python train.py --bias="none" --init_std_down=0.0 --lr_head=0.00882 --grad_clip=1.0 --warmup_steps=200 --schedule="wsd" --batch_tokens=32768 --seq_len=1024 --doc_mask=true --dataset="wikipedia_en"
Each number is 128 + 32 x the weight over its row's rms, rounded and kept within 0 to 255. Layers, rows and columns count from 0. Numbers have three digits each. The size before them is the row's rms in percent of the matrix's.

# layer 5 MLP down (transposed), 256x128, rms 0.0846, rows 230-237, columns 0-127
097:136189135145103108129188133163104150160217139121127073134091185127100099114129108101147161098148109080148056169128154089101114128096131155143143098151192201108126146112172101118189148127136181119139137128116102144158142122123105108070139116116170134098146165149164109118034122106109132049158088126183160119101111134105158150084118191108113160146115092222106142122105129101122098137122
094:138187132113096139116065175119165174132141128144115148100114131120126047059034113128110118059094105108083109145134150154113162158127065069083114102120144116183113109142081131145096098136135130165130120085118127149137115119117200175113112106173145175142139162086128131085145114191132091091140111121069119127125119160128123150180092125082126109105102180140078045111172154170110129137157
125:157115081129077127133138117139131113122159126107117074162139102099120147123121151133134144143121109178125169119070122074150078164161155111101097082114152139076183118146182123175181138191091120121166115094157060142130160134205111066220106130131133139155140195158120116084124148100160174097130190149135136155141092124100068112194120110156067119138170129095189159151118116147113119134171
093:131179132129079119105160182093144061105159135127157151142058099147133139075156120135121165075057142166130097184137083160139098095094118207137119094158171100113104156139115124103147151106160155090158144110172177107140093164102102120060146133133120164125106129067179081138158138125129155128126126125066159106092127180080134130101162113081091099129102114103097024133140130135146112080149
103:113110140115190116098079096146100125148108115155138158094141106073118114104127142040140139165127151142173111086124174149112114100119145147159117086066069164115097115150126135130125146134186192084165152149144126056176151124171094085175182169163168114146121150191168144095182147130167067156119103080160108130156124138106121098116066109144090106103156080168143120131069142079104096112155
089:131124168114054138132148072124075115095115157122179107169148094235100106130100109148153117055147134112176130131155116100109141129057132087132178143120101117148135090164069145135086161141120126125136110173122122172109118137108101094154144131115143103138124125165128062105115136167057157145119132078096174163136170079168082098102154129148067143103193200172140166129119170165119113115148
094:105177105108152182147071215140158100190094143098128140143109161188153135094075109111134091130119143114122148135116105119119105094158161157120132106096081145149151165115119132110114150088076109088074131134054081084124145178149157122140122093141181117099100163112068123125102093106123079119123136149049157085122095116135133159124103130130191143136091082046051135144113117099071159155113
104:143165148152079149187146128114087142105159119155108141148141166173160132128159080163160154075091153144142099117140107153188155140107073129097124142113103119086108159130103034138109150113097192158167038104171138146120142126098133088138085134194186149151111060089178114141144073104133117123117139157108126136124141169083121137094144138127109107164102142137157023143134097085080089139137
# layer 5 MLP gate, 256x128, rms 0.126, rows 231-237, columns 0-127
097:114136121140077079131111130140141154164118135085133154139115134111082113125065175137135126116128096125135077141188164200110161159162115079114065157091112147192131106127104161144131109135127105169223132118178120137156079099080170169085131080169145131114152161079122189139152126139085144157114129148062164146129142175113106139110118126079176144157099179056130118052125138111108115085172
111:100107081148136124092115168153167157095106139154142133097156136116119069078104180093137138074191156108108111179175149159114102090130076191109137141114099095089132145202147205149134149121145134150126137202096115165103085100077162164117130134132131135184122159158103132093116134091117130104215072118160127115140138146087150198072146087102090156123152119083126114096110163139096141105072
104:147115144127088067106108108183148142136133134150221042169112088093161172148133145101137104166165146087108095091137158081154171162071150117128039162064111150170160109084115163140136099125132106117094089143135152140159075098114119148158091083129171153147095156195125183117093098165110121145128151129149168101128130119135157118111097083121180149136063139173137146084116112091140095117110
112:073120064094158145144103083104063115111150090188143171118141125108124172132111090079136134106106119114103112123132078106126126131170093120119128107110139158153133129092149183132092079107097123112107134115063122188097115137157191073154069086144146159112080131120211134103123146113114148097149152128094171124154086140121118149107141055117159117088139151101166117025138080113202107159168
084:115115152071160096089130128128161131105140160119109111155116134146090102100093119165116111122079124069075126084129090131085154101139084060096156182141137153107155156126169118183112101127096128130083101113176127173121148142144139085159172124141169123161151191095157074056131106091106123164177081141159138107098127135101149122137202154128051142097136178152116041180110088110181119091131
085:079164124148108085124136153150133077157117160118068119104143097176115130141127140127152136193169148144143132137096094133116088140140091082120117174173143080108194167086168153099127159054106161120122104133116144110118122137104114100100125105142135153156097148079076175160111112132070203139123115063101158122155143186143194086151103119089103165157108066107138146071041148133105189105136
106:121042124153089145136099147144110110095059070135141095102181086125155114140166084112152164170094112113118146149121166099128127104064157127132096131109142127144189134136167129131110150155136089121169163103084117066167067116159115129125071100121042098180082143151088131089132085154153105207094102086138117096135161104138112103137127174109146108201104137146169143097110186137147140154078
# layer 5 MLP up, 256x128, rms 0.131, rows 231-237, columns 0-127
093:120148130066129158109140157113087108159155154170167148145144086128138116076102124074086088129100095127179165123139146148193033142174110125140177134132122129132121113108162208193112137132116197118148135125126120054118093073101101192168117164122100121063176129115058143179145110165100141096156129076096109139101119152129146132116141082077138140108161119101134069127158157163153136105156
129:163130098146119141103091112123127139132150174130078105086093144203163178132172093117123189177075164134099090103134112116125080090132166146128156159133114091140091137052125135108132126116151151150185156099122181174126169122145147124099123148094210146154149129091185101115172120114146155136206196151141109103110157113170128073144165143160166128114100092143147145076147099129120107197054
095:173059156124133089137074102166117064125191243145149130131102098135120155161075151141136118138158188108170102159134151107098163117162157161101123152119114132098157135131144154108141145109087118148131105217144142116099154133100126105128123119066148172105120150162123171115141114152158132205128070111178116148065145136127115117102151143052165112156041130143152115131133085094159103105127
103:147153141138118123134140119094115106083130100104101104177152141069071155132136102180113155105147132119149087173116100087092161084165115190111151118172115066083102131089173140139095160135143127155108105125131125148165091162112142162068060162147160168096130058122123112091075120137119116168135160111169108137059141148126203100106159112096096165165096123118134198078108070158203127159104
088:163129121106164146085144170141091183113146132113094101180166119153111123207106146130124117167100124128065109156112106098075085168163148125088151142100148187123138198117170108186117099167176103123158115095166147127166085168128086175115099133061142138082117157050127139065117110162105129115152102128150155127160059116116161174128110134097167113124127101075143116116124141057133112113055
093:093162131108140174173143152146096105157138060107154103199115151149155128135119156091158129165128126130141149123107119089133088100127178165092114144091107132098156097116096166085120107128111153124083116071128145107072139144114132105122123111077164096147080171133175136164110125128195123181082070101063132080057138095116169157160152123145127132070071131082117197085148117076097085103193
108:069084167161094148119121128191130090119101062085102162169149118110100115123138104101164123169186117064171111155109162137115095057121171106145119128147117162152206139150142140130145193155167100126163156145092174150138066185111075107076119115100090081123071126143122150067117171138112118172143081112180096134131118127088142129161103133096160147161091097150132132072142165160139146157163